Each number is 128 + 24 x the weight over its row's rms, rounded and kept within 0 to 255. Layers, rows and columns count from 0. Numbers have three digits each. The size before them is the row's rms in percent of the matrix's.

# layer 4 MLP up, 448x160, rms 0.254, rows 169-341, columns 80-159
110:111131123114123089156107114124122171146128175095150158129164116126098163106181130077144122145118126145134102133121074142143092140121171139111142125150123154138135107107143120140131094114129113127130161064118136123173182120137103181102121126
106:072118136153140093137114108097125132146148117137142120115105144096116140041061147129124087134114119142141140178163109114185157147124147120162139130130152093129131136118103161131167131112115156154153175132147080114132113106093137156100142108
094:151125105157117144147071122110158138125152089101158098097113166104151118160156187172117101130147116131143106141117129110106141141168117129124137138133104100084133151130120132117118146094124177089163123088098124130116156132160103163148159154
102:114151181124096100145154144118106121047114134142102141125117155160165116100129096109167123103124139090119099123078103163135154142147126113102063106118148097108130115147122114139142142125107145109117118142098158167161117136110108160126101179
099:134144157143095093122134155139130127104093146148089125076085154154077119075164116138088148121165159154134139153122120162131138115132115102144113139112155132138130120157141108136099159088112096143124139163139115098122117093116114171161138138
100:088097131122128111109136084141087152115177165131101128126095132128087139137189164132128127157152126122087112134116090122152181152160153104105136142113092133155100126160110083098166136157117147101148129120158071104145161142082133165144120128
102:132111139147153135161114151179186136166151103134138108090114129120103150126136115125143143107106151148186115141138142107131117060103169122158129095102137098141172076155104107136116110127173125144129113122142118078131096113109087152111089135
108:148152117112159110172122135174103123140112146172133140122105121075124153130105069135105099178129100117102076157118124103167109142124142132127116090153092118099127104124123139086158153100117135141114124111118154158131137147154130099127097132
087:115177112130113127106124133107124125103128146135128165128134083126144119117132134096120142141152111144142150157113108102143123136088119113134163104168151129112146106116142166118116112136113112172137167159141153122102166138151120103099120075
108:152158062122100106150090095144118132117103131121087165120163140174175160140155150125128106126130074116112110100163133144148126112138133138111112100128121140098108118149201123164138123143076079142154117136108162121117103145109112129150116125
097:091109158147109118125136137120146129155148147113141138123132163133109105171215121123141104135104115142115102107131156107110125142133126148123174139152167134093129109087143149150142146127099147100166114113142144091132082144094086143115152154
122:145118127168125150089133106108142138109138172099136112119129129145115095083135108132143157104150136130125135157134128098111092126126174144148120106139081134081162152149129096150131149140162055149137109145138131154129152141158117111128108127
092:166127137156148136127120150147131118089147128132128142145181090143119101149103134145188100102105108108106113156162150115112125142125153153153150116132122101123100127112177133090087165129084086131163111127151079133139151145118139152134154095
105:127123129105097156116126094119149179104135163122150139152139103135116152110120114125140114116089143113084123107099100109121136120117134129141119131107148148113149177119107167117151107134139124145113137090068147146072151132104096148147135114
099:138156145114112102109118138117152078109114142151135080131128134105111133142078153144119146108127091119166126110139148140062109153148152155115104164122174137156124132114130152120169155150117118159129136078066108103162113168123148156148168106
088:124105140103149117125155164160144144155143140177153134125150112080221085134114101161115153142075125168121124085131146082131132145143157088164111119098118182145155137132127129159120117140081119142135087121139112102109077114101141136137143130
091:129082152135093152116148128158179099118115082165137142137188119177136114165102138141141136126100113124078112144123135107090164131110119125196129134153136148142096177119144112176078116131078098117107139147143124131134136096143122108094126118
101:108147127171119119126158133122063143124108088157144112124128138125111155153150095117106086174152136143108133120135123158110151093123088096119147156188130128118159165145097082156127096135079127096094113111119105126117131134145104103112117153
092:079120135117141092128168112098142099145108111143097135127144131108148153173111083115114105117132122150147144111174136138080101131129144144138097144154146144139117150095172150123132129168089098127162115085104142141127139120113109142128152129
087:151136139151131150128123107102106053113124144141093125085134129149132140168128148098123143096115107135119095106148141178164114156088114147101129090146186110122138120138180131118103151075154110170136134156135164118148125134141149117170153133
097:108132173082136107108109156142145154158094132137106104093121109113160146093135085106140102146147141103118124177119162095122132143109140141078113076130126133115111089179148153123146175146136182143117128147151135132171119165110125103096146098
105:142108170119169141153111153113130129126126138147123143084073097120146115121110101126117074129091162134186099112165146128110127174175111182144090105112104125118118133117161154161133132150119162095140128159153115153137122166128120112143107104
104:132153136129089126111123146102156146140156137127161111128129149092108078137119114129127153071127136099140091116119117156125134117100110109088120130113184145120183115140144091129146122070103128135183136159098109111117136128120164174114117152
103:111120161171094107135107161155141125148137105091084113152124152141119071146140091082165111122131145134111124139147125134138056114134173120092113099164109142155175145134139072124142131128078145114122135123140106117115153150145137112137080150
086:144112122153092115121083168083105120115107132147117144136118137085141131112130124167107126127140140107144184130135160154116120133145123128133142106082120128084098126108100123167103156133140118109126132126109111104113124153104097132102154156
110:103147155148144102121084137128154151147122107088079117132122128128101152174121132100119147112104165149129122119137163132128186119121129131151082146081112106105115083120146114110120130079114135135144140094133115136165151137141164101140123126
096:127083104095108165129109161124142137137147185094158123078165135114160107140147188125136135123139090083146105135144104139117104096129110072147156160140139141117117114101118110191150145124119083146088151131109131152110124135120151156122121127
099:150146159097155146103161140087131121121142167178172114159113076178115165072122101160147169111105106136138145106120125136136146141128130089148114117177116117082154163131123125116119143148124106126129070140145142112117122129099123120130118157
097:128146148141104168138101130133127139120108116124127149070118139176123156124151107111146152113148098111122142147120143076095114156116148141093107124118118139110118116141109109129141102144139093169136125141160120126143148123162136141140103135
082:132151121086138158088152135137147139139147115153102147097177112156126104130114129139119129144085129125079126123062101137112144126161161101101174122169120096112118137137160145157113111171156155138100117159118103121117141095116160080105109087
115:130100091107147148117139103124144108159168140095112118118149101139147137188104097161134136115162115127171128089155105099125148139092112132113154147127139158100146079132160150159132107159121094124160141091106115173126145106116155098088119105
105:132136075097131118125141152164150117149136109116139096095162117147119110119110139114144113115151112120110111133140148168176112142107112126115139160144129085136156147157113139152144125124129127107127120136147142108106175142128167114172115153
085:143108147088110125164146076172129169136090135149116102067114126116133136149124130124117189104110175114163107122081118178112117123121135139120153134144138158168122168155118109084105086149105131122139098120111091120142155116170155144077107110
091:103163130108122134145104131123114168168072122122102140139176109097149115130145141110092128147079143129139148116149085191146162140159156120095151105134146112130139142147116112081087151137116123152103155116134138130145084142136178137110108143
108:150121135098129114138138085114113112131153108114082138128159136141139103160132134125115100157156133099106166140140136128162131130097090150135144103095138114091097166127146083121131130082153142087148112135136118119142158163127088125064135085
105:122106089140123144093137131138124089168122137116158123121118177123144080102125183179130171142147127159102127147138164098134156099167135129130114120138121159098168160112154148155087124143122147090119119154143139174123115157125140109136155109
091:155121131125140123129127142116102135120153070122155095138173139118117110088099172137147146152149115141116125125139132113141138131124117146114182141134107119141122206121142151110144118070155128100102152152124110105172124146142056121147130127
092:168109106147148133127084110086114097116157113174116129138131121137137128126143146100149124095131121125152130112132090085144081169141090113123138143154126139126124109130142128156146123133136118172149135104176123123137056138154132066116083110
098:153138137153101117171157096101160122120127108132114076126156121158095172159097130151135123111136064166087148123144140143121136128124086142142130138153116133124121173141162108116144131121100089157115112138125123148126110131114113122107102130
091:113115174110145082138145145146134130143133145137130112145089079131129097124101078156130119117139145131152095156108148120152103106119126100129178110143099155124120124132112157111137165116117128148137155113072090136135099146138108098139157146
113:098153199118112141120108092107154181130124127130149145137156106154127129176152095113122147131179132134154174120146125122077155103081087148141126114116125134117120097116127129111132125161157126077094142112110063086108126158147148116121141183
095:127157132089129121141126148142135131118139144110108118161160116086125104172146119131139150129116141117161156164124108141126133139149145127146152086147095108093111091110119152111138157170113148092122108118123109155098106083117148111087143129
112:116139156126138122121102121107180136083141177086113115098117110113150142126137125146132115134098138113135103140108137148129085141165125131124133131121103134126104126175124099120148114133147133137164146106095151109148083191125093111097106103
090:110130154116121113087141140102134095160137100108088137180168118141151145121123140169140115110136107117161108157127159146174152093119158094103168111120121066086148121130130118164123157128124078133117108088082166154145126104167125127111149138
091:121166096127165166108088136099135111130151143143137164150159140138125141112144144140138146091116108153158107142109134101172110119106139084121121160101151102152111113118110166121119115164141117158124116099176147114125111158106122099081130129
091:141116128125092139151147153124123148115140135096135147119126128137103133118066157140107135086148148130143160112149150164117168111108114133124122146137082144139121122147110150150131133130104150131200139121057165140112117188095172130115112117
093:130131118175128083142176116107142102160164129105159137144163139090145129130094103155156126117145140177119076132171120115108100171100089153152156164138151131112087159110157104178096137125144139126053115163085129084161148109150140121138083095
097:147125132148116123141138140135157184147115142188147147120090129165163147145135171124124123095080154091094135138115139149141119145141127080088108151140109087125146121147113124104116125139177143143150132097142097128135133108146156109172129154
098:110095126131101135100187098129113167153151136135116144121188136126103124129139117139137106096118062118141098171125129087139145089080150149135122118124156104145102151140106132133117128171132141113143157102165164189114101145142100165084129137
102:108169147093160140159143155154124138122105104116187124124099168103133119132115162129122144159151128106162128145139150116155138122128087098124118128110166119124110146135134102122132120109116139085103116151152150145092088151136118117213127132
109:133139139102144170139117093132118108126125168166122083086098133097100176138142156148144153128113109154106155133138141130135120130176111094142136131140115110114129132120047144116152069118122124116146167131146120161118182150123130107121162119
110:168094141150145113139136137124146159118082111135119091166154126155125110085086099124140122089119106172117130119144158111110175102135164125099181145080143118151113160120099114138148150131164102134114138112102115124142116138090087137117096123
094:127125098121130079168129135153104121128106118141114152153127100161122106155142158107179124085075124101132111132137137133117146123099107125084149120133137085142107108139087122099106137138136067128146114085093185122152166122114153122109138135
107:139107119153113131137170108106135161143139134113099116145133138150205113097114156127181121130104150109104182120136115113171089178137113110144120135108107136115113116141132135092136153124113151114159130125100097129131138128151185144139103133
098:173137086123074109134091124138113135114134125097126142122175130122112151159137136127154109124124099151123128139110153117177100144116144165104128153140164148159138104137097144094101145109106131127105114115093132129095134118170138148171104164
087:136149133135152131138083134130187171157147116151108126149141126097138164149115152143170074126133141085123146120155094128097136143128071147130160114107133121142127121125116131144118115103123091132113153136118126096196151130135123107118125164
097:102156116158152132114149140133141162091182147145138087152097142107069093120128137122153111125137157116079143173139132088159157174171142123106099141129079119125146104129110144132105099133143120124100184154158137107127162120133115082153128105
077:096147127144133140182145145159094119145117146163105140156122123163088136151150104117111144104113151126084138126083135082161107134103174081124107096125097149100095130128126142094120148092140162196113098110163123152118111097137156157099097128
093:116113150083127148101136131096144135147134130099163162118171089117110077144094128161141152144118081116085145138121141130111157153160158146132099149108115137132136156138090156079137119107139150133159123133129052126150152105153109141136110112
093:119145096086121138146145115137178106145118131160107122101125070145146115165110139129111111112126119100156106124143109149153128110141118152176133112111094125096165103134106103123094146128111142125120082110099155154141120117125149153156142095
103:116130132167127182114102125149122090197125143133154136112147092143107123124114104152135146154164120135127097121109143106132110123087114153179154111126129133114104150105186127112125101163102128154140139146175140084120131128130131082189098087
096:095130150147167173129091160110150058132083138117125123139138106158106125122113141151134092126099137141144103078086129133131108130112137160113088141147102140133114091158100133105098146120087123129161143184120103175105176159145136191164144131
091:113150123108098099150137139111122115118097084105122126156166148103175144073153122136098102118124113124112142141109144163102176172128126120143137135141138116198127107108146063103153156124112097106102116161123127123138097137117091145108154120
112:152139101141125141135090142153136151155101117120133127172128148153144112090090143133148083132152129105111113108123144124128144122153121181132122138152092095122156135116082124116128127129140148127113109152129090133076172138149103179110113106
103:145128114115132130145112121124143114122123153102161110149118131143115146116080176176131159117119118115081144150131157085135125148143141102093138161141104113146095093108153119136152110137142119142151104123116158145126166126136122104098156167
093:129129101110151131175114118169144125146088107129118155117179135138146139160115123149110092142180145157072125094109110159176098105145090100099155139138124094107156124148179134107097067087140116155126108147139132105126128102110140126172130121
080:142136127096145105166103105098137098157180095067168148109161153149128076144134135140126135176170048137141122148124136136164140105120088147121158148144114148158137099129111144148117072141113146156118134123092100132126122122145128134112139136
081:084149132066129110133119135082120173113147159164115123107139167104130130168114119151136126089123190069160135139134122161116166075108131148135108102147105141090154127118140111149162144110107126111157103164155077122120126103088141133137122115
109:100083120134131128137137144184138135120133115132093071146106131102122096112148164148144124123115133121116164104156135085096122121087077151127162114139138140079146107127163117151125167115116152105108130096108125116118138150151165088110118143
076:066069158124142152125140116090127128128104135147124146141119157112125106143153116129176159130104129117143125113141111122087132144146143128157146091148142140126133151121116132149178113094121150106107101100118161118169103159147187073155094117
114:155126135125110074112103155093127111154105095129118129144118140151144175126154135128114121104123131149157124173147129174111128145137097162136114165095120092188126089114152112137122134121133148116065133151108139124133176168111128139122114142
118:160129157149147117149114120132106143138124116147115104094135138142094095108150101155123120137099125102137166137080090174113124138114141127129140123089156136126144105151129129158124114113117138141139139135157119146130073078110093102144121137
097:100173122117128125104105132157126163143127118147116125129128159095116141122130137116121132166085177128141125140132128184173125155141119118087142145109084149142106110147098149097135139095128132140101147098094114095167112096120163124094164141
096:122093108150122124139150180119175106108163107189103100139137144151115124144119068134122117133153076118133114135119141133081158087128096126112088122132107117139106152147136079113139136158084141123139137150122076138102107172151117176111168151
108:123167101154133157129120132136096122068119094094115112155079126166159105109162148132101071058164107167145103116121163166145113103156143151137117158104124112098138084125175136128100120136118118130135121167127135129108143143150138137105092145
098:092110099140106158116134121146123101178110178137099166136111126164121105110149130129115161105169128112146133153134113131172157137097154137135125082136093146099129108102098121120080148165171061129121124149125133105161131117129083140117067121
089:161160138142170157133115148128139109142121144102128142113121125151134125163099118127165136147161102166145096138164131112124109151151093155146150086102141081120077123118105105110181098133150134113131107114118122136159092141156095155160124116
080:141094133133142122129120106135108114080144171124153152106156121124149161127149167174126157115098141109113116120115169158091106110142139132117137147127128138119134116122107139179157104128100074104125124184097116122111110046135114132117130170
087:085125111120114144139116122134184142123159143139138143127147110112155134145143188169113141147117116100084164153151118115152143085145092110126110118136121092125148117097155148159127127076128113094164128096176141150102110160099137105080154127
101:080166108105154104121114168149090146119121106139093131087123084114138133157140126103112117094169128131093108097140132104157085111111143128113085145109107158146135125135154141085145116143085127114150156093130135086138149123178140129122126113
098:081107085108113157098107113115130109121123165094120129134102126170147127178119159141144129119087092125151140090127145119160117158157153128112179138123094107148122130076108147125132125126105135126131163124147187128149171130175112114127128084
100:098138159138173142091185155125145142098122162112103128116128080178126080092139106110166143123157176139094116128103098121149149129104118133123151082162144114105134095123145130123146159144137126159153137136130095087145162132122094144089139123
094:185109139087126127164150145147114117163132138079113100061134132128114160115156129163148189148141116172121145091127094110114111075115098144118105111142160126132126159112155156130151099130097120123131155103119161137139145179112133112146114150
109:130076133177120111133149158140136156164112155098105161160167122096110128102169095158107143152132134140123121103132158113130111139110144112131118107139117113122134071154135121124131128133138142155111146138090096146169123112123149150105091146
093:153101124109151125077120097147137138079177171120163128119108158123115134115119124161074103162141126115123173126114135130156120136125111122135159133121138116129124143124112131082099133090102187093117122132120158148137104131102127108132134124
099:113117117162080138148174131167121100116128140178129120107102124156130088158130139136149146109138116137154102117125087120127107187091132125146127097120143153065108147090140155097124161178123114123110122151106105127120111104165149114128141099
104:087088158130122114107144124108141157091153156135082124112109170105130173100142128137119059146144113187140087145182134137132129140149145148149139123138125150125123115157129144094138128104121110149135177105116144119132130098138133083106115139
105:138087070112098130067135139134146133108114162133120108126116153116107115149111124111102106126088114119138114137133122130146108148125146147086133078125096161136089191096138176136153134119141109132129157080127146158099133136078079182106170115
092:156074137112149138127141112170151092086136138126118099174082126149090111147138131116120116137153122165089141122151107138077143116087119121163110145119153118152145134121130069143117109142096123143096118110128130087155101167128163131106101117
108:094121108140151135145134148134132116098130118083158159139133170122106114141149174091125169124084149128145124168091135137138084131097169114082092093115125166139141102149137119165140123104145110136150136149111131115153158083155116136094136138
096:076132141153156090141145097115136129111135151090139116171135125139074189092148120142115160127116109128117146142098116111131139144094069115153154129143160124161047119150095123150139126166091116124120134124139134138101145123122083121131131114
087:151129161136112099114109127108133124146151118128138101140166155094126152105165113132087152110091119149120142133163137094171169125118114182101185188144141119110134120150105083129117116119147083170124134098112132114128195120125111140119105139
113:115137135125153170091123110095119181134121161122097088106128151149118128071146135118139124104115122117154149115183159159164119125151123153134107110120116127133145134155114121161162107146134139182119108134121098156108142117123163109150164134
102:115125196148127137179132112119113130163145108151164137133138122117147153102133136114135100115080087121134140105140142135143083136132131113117117157119138143101095146133124147097133161137128142170133121107135155112151118094111142132138140129
100:148111186118132108164138144116144091136113085138147140136145127136154076113119120136137089120103100095128108166156124163090080124129118139112131142125152121127096115131146114152146140113120123166121108179142074127165132119119107165140137127
104:119133101138116122108104099110146127146129094110120152140145156162098107137134169143145147135177134106154136113155132141118098138077122115146107132173138134112092108152137120153102143145163193129094117129158182134112141132103127105171122084
100:143132161103107115116132115104112146161113072144125175115122139132104087152117155153134134091113108178121124160119143140125128102138128111096110163106122213094119130113157107127126131118129105195094140120106105131139131118074131136133139093
087:118136164146092150136118171185121124132118152086087157141149102193148112086134091121098158130187182127116166098130149116106116158111095119090105166125132084133126169110127118117119126145111154150170136143135109129140158116101137094119133118
109:143144153157101157102129112129119116119183088120115148101130145128113081132106111115117155127140119141107160099145101107137089119140096113167144151134192102116126137104122076143100124173133102140110102137127176130092184111112084108145127130
094:137127164088149136122101100099154132105134141095105091115110110154121082124085143115134122151192120107150134133084106104136172123148105199117148138151115133076169121133087101096103131121121113124096160147127109123104173136137175115177172110
088:104139152089121136161145090147100148179159098146114122146142080111183114120122087138099139110134073108153109153123137133142147146115138154122146152104111072107150129119121127176122163177178134168099121116115104127144118166147109105092093067
089:121112151109112101123142158114137112128155068153138129133138156142147101135107140148082128116147094111152129160094152106126127074143148114101180111146147105137084146126141128139110124110098143091150121129129118135128127071153097137144115143
095:136143178113057158168153100117121162092112078085128083156158106131112121177086113106144183142125135111149127130153107118126116148108125160083121109127140118107125141121134078115155098130159115144112135124122088123119115128140129120175123128
097:137145157095100158135095117137151111139140066157132134100072119113143116166124117173128121136103122094107106171138178124156152147096148123168148130120124100122122126173135118108145126121127141125123103079093115131138139153144131120154190141
097:116138131122122140130129148137151137131164170131120107131147109122071110102142150098162151114109154168101117165081094118087136130150120159083146125132134143168100087166119121135137098124177137143118163085098116147102167145143153141106120152
102:171155130145091119097123162126163134133142130150123155129114111118093118099141119183100158132114089125134113119142165109117144153164121110114148137106138150162128120101173160111133116139145139156116146138155119114117114184128103098121144086
103:155105172114092161165124105123145091169132095113141115108105154108113135121148092143142110108131148146133109119128148144153121149076099175101130127143112161117135111129175089101120119130200117139109157145140172169164152126166103132151117153
089:128121100127165146094156112106099131157102144146161132111103133132120139111133147103148127109083096141120091121106145132131123136167125165140212163130145114133111099114091104073123121133162080148108088124107139122130126112142171139110113172
102:100111098153109108153171125155151098097143139136138091157101169134124135144098134131101113142129159134136123112140131059128124137122115130099107115112090126158072158137117175143135113086152157111114125147084133133175157096123117123112120162
088:162092124166138112163118144139097119112125093125093160138121176158131141103108143174133116123110137140105164104065109106123109173120159124161167099119134129127152104103134171099088106099180155105120190147140173126105134124119164126120132121
108:136106142140105112117130126137137138138100120106151127129136150149132132137105146153158134141098137066161175153156135106117120116102124114087127135137128151155125146115154145186125096158079161127059120068139142148112151116136139119117126149
095:087119132146181115144120115116124103098144130143103137114137140121096179162110136129144150146152111081153132116160140146132109137127118105122134133121162087101133114194148129127111127121150119100084110106135106125170145137130088186129105148
099:150103135105107136138109128153156094112154090172127103138131109105183160079113121098115109087129167154174139151161084177144125121082107110149117121132089129107112095135087140160121098098143118160130127111111122117114115133160133107147113158
098:162099096134164118125152125154117110107138089158128123094150132104119115165120131116157164133095113131100126169121170157125099122153053167161155090169118155088152125130189150125104165103110122141170139157099153092083160131134125149137092143
115:114142143145175175124121131149139136101127113116134080153069153106115146127156165139130111120149127091117133114105096172112156102135135092130143111130137104135104138101177125169121108100110150153148150122124129116130124095134143100098147135
111:145105111132169147122143105157115102092142094134107150157155108137107116152106091139089071115144132137147151120206111116100116163134136113129147166139163148150117091140176161130182122148080119142138108108105126113107152088155142129112095108
104:135147133088151097133128118104107154128186103157103136137154088146096152121103100150115152135122128108098079154128115144104120089122142157146122108129128130103119104143129096142141132099145119143142163148126153140103136176098125153152136092
105:127100080170104169119135098127094107154136127114125110133097149097119147128122100112128150130128119138133121098101128132131138143130136096116069073144156141151124141130109161139160164143116130117150108160161135182102086097110113155132108170
095:097076133151105145101142156140104159116125107151132143108129147108119098102154132084118118120109098170145158109111136096109145084079123163102155093163140138143146140130100123143066100136139164150119168133095143124115118162110146168106183106
104:156135126133179147168127127114093132164117124156162117118136114118126175129131118079115136079162110085204123147124141132110151143112158110105114142122142120167109139132119130114131134132144128105094192087103128155120122126104128106116153134
106:135102123152114179142127194098124159115100113123108090158095162115145078142133139162149131105153105106098155127151122135149115190103127124166135149119111125149171152148136102144152081137111123117124152107098113130122129116103100123110135116
104:154120142076092115158132138118112104105175093127138145108145138135115134096094138128143135152162115152151124094152108152148165119162120140143126076145130127179146117111131161138102120140117080090130140134153165171129135115122161159194115143
096:107113125165075175130122091161069158151073076113130130098160114121111125139155156112090084136144125094129161136117110130124139134154143127087112108140129137107151143133138151120115083113139163137143130102134114143108147103214124164108154134
109:107126065152139146104119205162134120101093120109151129082135116126105134086141110131128085126130098116127164107143123116150131119109148177107130103112159143145083154110146118072149167106186128127127117174163124128132099144139125124144102141
096:131108144127141095108122123074145153169093137090100124150121177169105133106091140152145107120117109167149123140115130127100173147109125150185116124143167145103116114131107161123129128111126127125164119102128165129125135127137144118121120145
103:122130118135128142129138139153115134144139156126128125087133144099113156176150094108124144143144139145140083096180132127132074130076143105098118150162119119119107121101152162132131079142139125115140151145168108142104149136132146094089107125
098:102127137144124063056135146139135106097128077109123163147095130113093104098128112182111132150134112134078165114095152124132147118113175111111143153141124116113156131121137136125125169109140134154142116150193181108123110133119138106137147103
118:160102077143084108107130143141151098097101187167144161139112143139144151104109181172095168122127134161090128148125126126180124135162140117116150112118150117091109139125129132136116125149143148122091108139134167153121107094140132114084163105
099:136142099152107139152141122125080126109117127120140110128115159165107110139097108181135120140134144120131101159156090149139114102111093144178094149183100143101176130081135093130153130126131098121130149076113090172115136143124149085110073129
112:172112168082107081162128158127138118156135078153121131151135115155143073116106144109079123142138140113120121122140141130105151129087123130164091123136128140142116149192141107108135152122074108159116132129126187128114146139092106127115164101
095:149126155091136140132138110111133127119116126122126126178089098121147133142157148178129133132143139152144099108129123171106118125126090128130139173113129117089138079138099127123137114155130112172156132111055168115187132135132179143113093096
114:139105146147122138097133160137145143147104122121098110115174114129161107103136152119110139152138129133127109125119078174138104138134104114129089133086146114158147143123142119103110129167174094175140152127149119119087123134130126191166123140
101:106145116135220119101137111143146113131180114179162140162106142114137099122132105143139101128160151149126137095071120097132107118089121118135107137150113080125139110099073162111098120111113145137164100147136140118141125125138131112118105114
101:125125122119164103148088168140163107094093087090164147110113148172156108126120110149090155140109146155115117121113124151117103118126136116101151113126093107148116131132112117158104121125142096186113085141152137136093139115123191100166093121
103:118162129102123160096135083139162134125118151135159088111146106116123146119141129098105148103114119105132146185081079133137105110126151131104121110149146131101160151082083125101095138156109113146151149099130162117105130116165081173138120116
096:126122141152152097108105126135145168140137135126085165086161104119167111113134163106095110151098127104131150144121174100126132119130089151115124138113135095122129082139181091139141144142108171121119126121103138120137121134191136148144110134
087:138113189116128126122115110145127115113138143146128105134109119197107124144113093152130173130116184086110116095118143170096106103111142124146113132141117145165146123117115102116095105129128139145109102136144095135090092125162141104144094105
104:119145145116190099185125173115152154139088131131149120121152141125127115079093114158144194127116121191136099109156077106129123140092092150107125105127105111179137098115124132130113120121135140140168136135111102146157127149110089064090128148
092:089138137104122138129161139096154128090102123070141111084123153139131136125128131133108151084150121129119112140117164086150152144143150108143099143127137082151125171105139155162140096107105127113113127129129124103103189146157162156118121131
094:158096146123129173112107153132117117110087112186164154122135136149138102106145140103102125132115097121080131147085143115176144142124163166112091137152125136151133123148115164112152105138155140114093150142127113100155145176165126135145134115
085:190175093111156122135134139139134182111154118081132134127152149086146072096165128094125131126165140134101102132170137166109152140135143169093150137090149140137101147151109142134135079110130143106129126163129103092166136134139101117110105124
090:128141123123138103126082127161118161123135122115157166178114126126144150102133120160124140144123117150136106156169142139141143139097144106112099151136129118139118134137196114110136141143125136095100103176089094137150138162145110145134078135
090:136164149158122162148131164180104107134081149181076123092134089130144158151110114090153143070127128086161158131132103126087133110139142116119148130132111119144161125100111117104140141157129154118114102158135115139122110128156147133132132133
087:161160144112118136152121141115129162112151106166130137135106156101125136081149135158132145146138170135127098116160139129081125107157169110099134119128127121115130112102121103173112155099159102138149122101104122142155150114132099105115102120
090:127086142128156121119108130123090143163118117121146137123153135149159171113137174126122116140133129098149147133144106120130135128099127105135073128122088105110131147100074140126122145147090178098147101106124118118136139115164152117124119110
095:105130168151145117137107156124114133137124164147172135138128138104118103122087156108148157129119129131147139096121073105120158121164134140125142128098159127162114119147096068164122119148137121162092112124165115138120132154130092135156153146
116:126186136192131123149092136137138124124172086151137125148124131096111122147108081161162191130142134153150125129144148147117155104067054111108124088135135152081113124116148156125119099132130121102140089131151123137149115139144147143105129107
102:144135150115135138127200146101109119149113142131167119158112122179111137097140121127135133058170166145151165075091170168118098146099139112109100090175102102095142134097143115095133144175105114125140093150148162119101106112144129124135124118
091:155084117123111119112146126159142172159138150159142126149148140083083154117088135093120077160128121098127115127121150113137119138088192091104114122124108174139034113155116119093149111156150127183118120156130103160116147143107153129099123116
095:100146108127119128134139146153113138128116086120145121126128131117108103088104194121123147138146111119130128055128130165119139121150099119129121096152137128138122146121097109126078137127163112178109142120173150160121160141120110188128166141
105:133138124084107157129086133126146152172130112119146068106119115090164128156119138158135125149166109160145137106093131120117164124151160113121154143123158096090174109158106131119100105097149142091149137127143132134165168113114149117103126102
080:170127115131140153149118156137131168129134116121179105153143114121094116134154140133126103145155142095154151139136116098125162149161126101179126184112137173128150128144116105112185127123063092148131140146097153107132082156138117118107091135
113:122122146173076169127145116146139110105105134139117108161161165152085129107108109158091132126140159139111163134133138117097079133113173109153109099116139145125132105128113116142148081150147117131120150087081116092074144114096123091121108162
102:086113108157086108129109107130135080120118145150155143126138135125176164105148135117120076114134139155107097142116175110143147091124137097164166172144107106162115123090135165119140132107111173153113143146152124171108089135122185092150112125
100:145137124128114122110143173094112128130140121073110106102138133121134126113146167091162142116129164090130095124143169147133106131150149159101129148145125127106131129152120106132084159143153180149133145145120119117155160103094110125113098124
095:169111083105135144113124108087191125144147102165105105161139137117092119130098093120144117134120132150151107129137115071106139123131099167125148124118114104157151091103132156105145168142168156157118108109105128110134150122102134122126147143
096:126125134113112096140176098110174144146161146114121146109108151136123129124145102090112119122121083103098144127140139104131162128079128135157097124165119071183149100137137163163156161118122146116134109116138133171159109169178163137097123112
100:148130132136117073110109127112116118122107158133113108193144134101101104123134131115139108150108121150076109140123130150141124150174131143120135109104153148095108128115081135121163102124075141070180126127091134114119128146107132123122151168
101:149113118128107155124120145112124102121132109104157122104125147156155110102128179119156195155112121129169137119157142121146162138169149162090145158129080120100150113153154109145120129145140124133133124118135161127103153180114119154180090102
095:100177107161078138193124096133144150119175123163129117167112121090115093182142108176142113085104130104135169129134147124070117126136099113138125124131097121118092135116138120105156112089101128142136133106110111096151144139129115129149119134
090:151115153137128177137103116123100155141132132097113094156123151132132156139093176118147085093113121101167140113154117119123165137120120115140104125115122137107144098119134181114085145140164106116138130078129144116148140145134131162148101164
105:124062121127168131160113141094090136125115128137138122123100114082105137149118112164108115104115102134124152109180129105106175108117141142151137115139110134182120174128117101151137172154125135125129146154118130082137088115159143132223140135
099:130125131143083136138161129122158167103110133154150106078100142169162153151082142157155136131164125089105117145125110079106141118111157096072130137131123108135156095135120097147127127139162152146120118142129111098146132095124143054154139123
099:131139165130174113102161175135152122128113086167136116112174127135132100118062123095151090122104158132113103147155146133109183114139144148125090130090151145091102114135147117152143123135094187144175172129120124124149173137102164125152158137
088:148082099148104086120118063131112127092169113146094150117135132128099132124127139147148149142119097136159179160175153104107093109097097121107109124086113168166135100164142090110104109127109154105114128110116097150141153144136139163154136119
093:137107170130123131125117107133129073197149158097129151189140139137167101127160114125100144162144115162150092099097107112128094123125157162133119136134147121129098065124118114056106133179126129149160139145161118143151123132143173141106093149
110:148118116095102098126195138099141115138101119105131115120102117182148139127128073123121146116145138124143155148105144120169126106146154125122102109160176139090132114139173134124105141181141144125139125130167093121112164152167119138082108113
098:114158117138123090130112131137167138059102112081137129118130137133130096132172087135129113146116147162106116169136112118159116147108162142099148131145083153164113148164137145131143112158114140137126154133109111145114144077112135125119120095
112:091122106074126123153147118170169145102126128105148152153104140134140126127129119120107122135109088138126096112084148124104091167124138137145143133143139108141180164154098151082168156122116106143101070134128099160106128110077118128149151089
095:154092168122101137121081171124113113102132162169146091160143107165155161169155126097168179092075072129131149118133124087083107106087075118146148133120129114121151115153119115122136114147154128120127116164086138153149129111141159111129159078
103:102086140138118166138141178140113135124100134115085097110126128131146159098116164142111126143159132115121115146131104121154143138158114104162137117120124125138160077165140126133116115116108078123124130104137163148114136086146137167127148168
112:150135147109178129149121132140113122128132141128122103147113143152137109088117115162126116104133119132144108125165113142096129142164186154127123135113112114135187092117160088139133123157107116102156060122126118140156128125139110128087107144
082:142093129117135102109145144142130127104029138139157101089120112116155122073168157126108119129145089129152117192120095146119124136187126126129146095113105151129137149097184141142109131111135119174176139133131101145174104115128115122135126101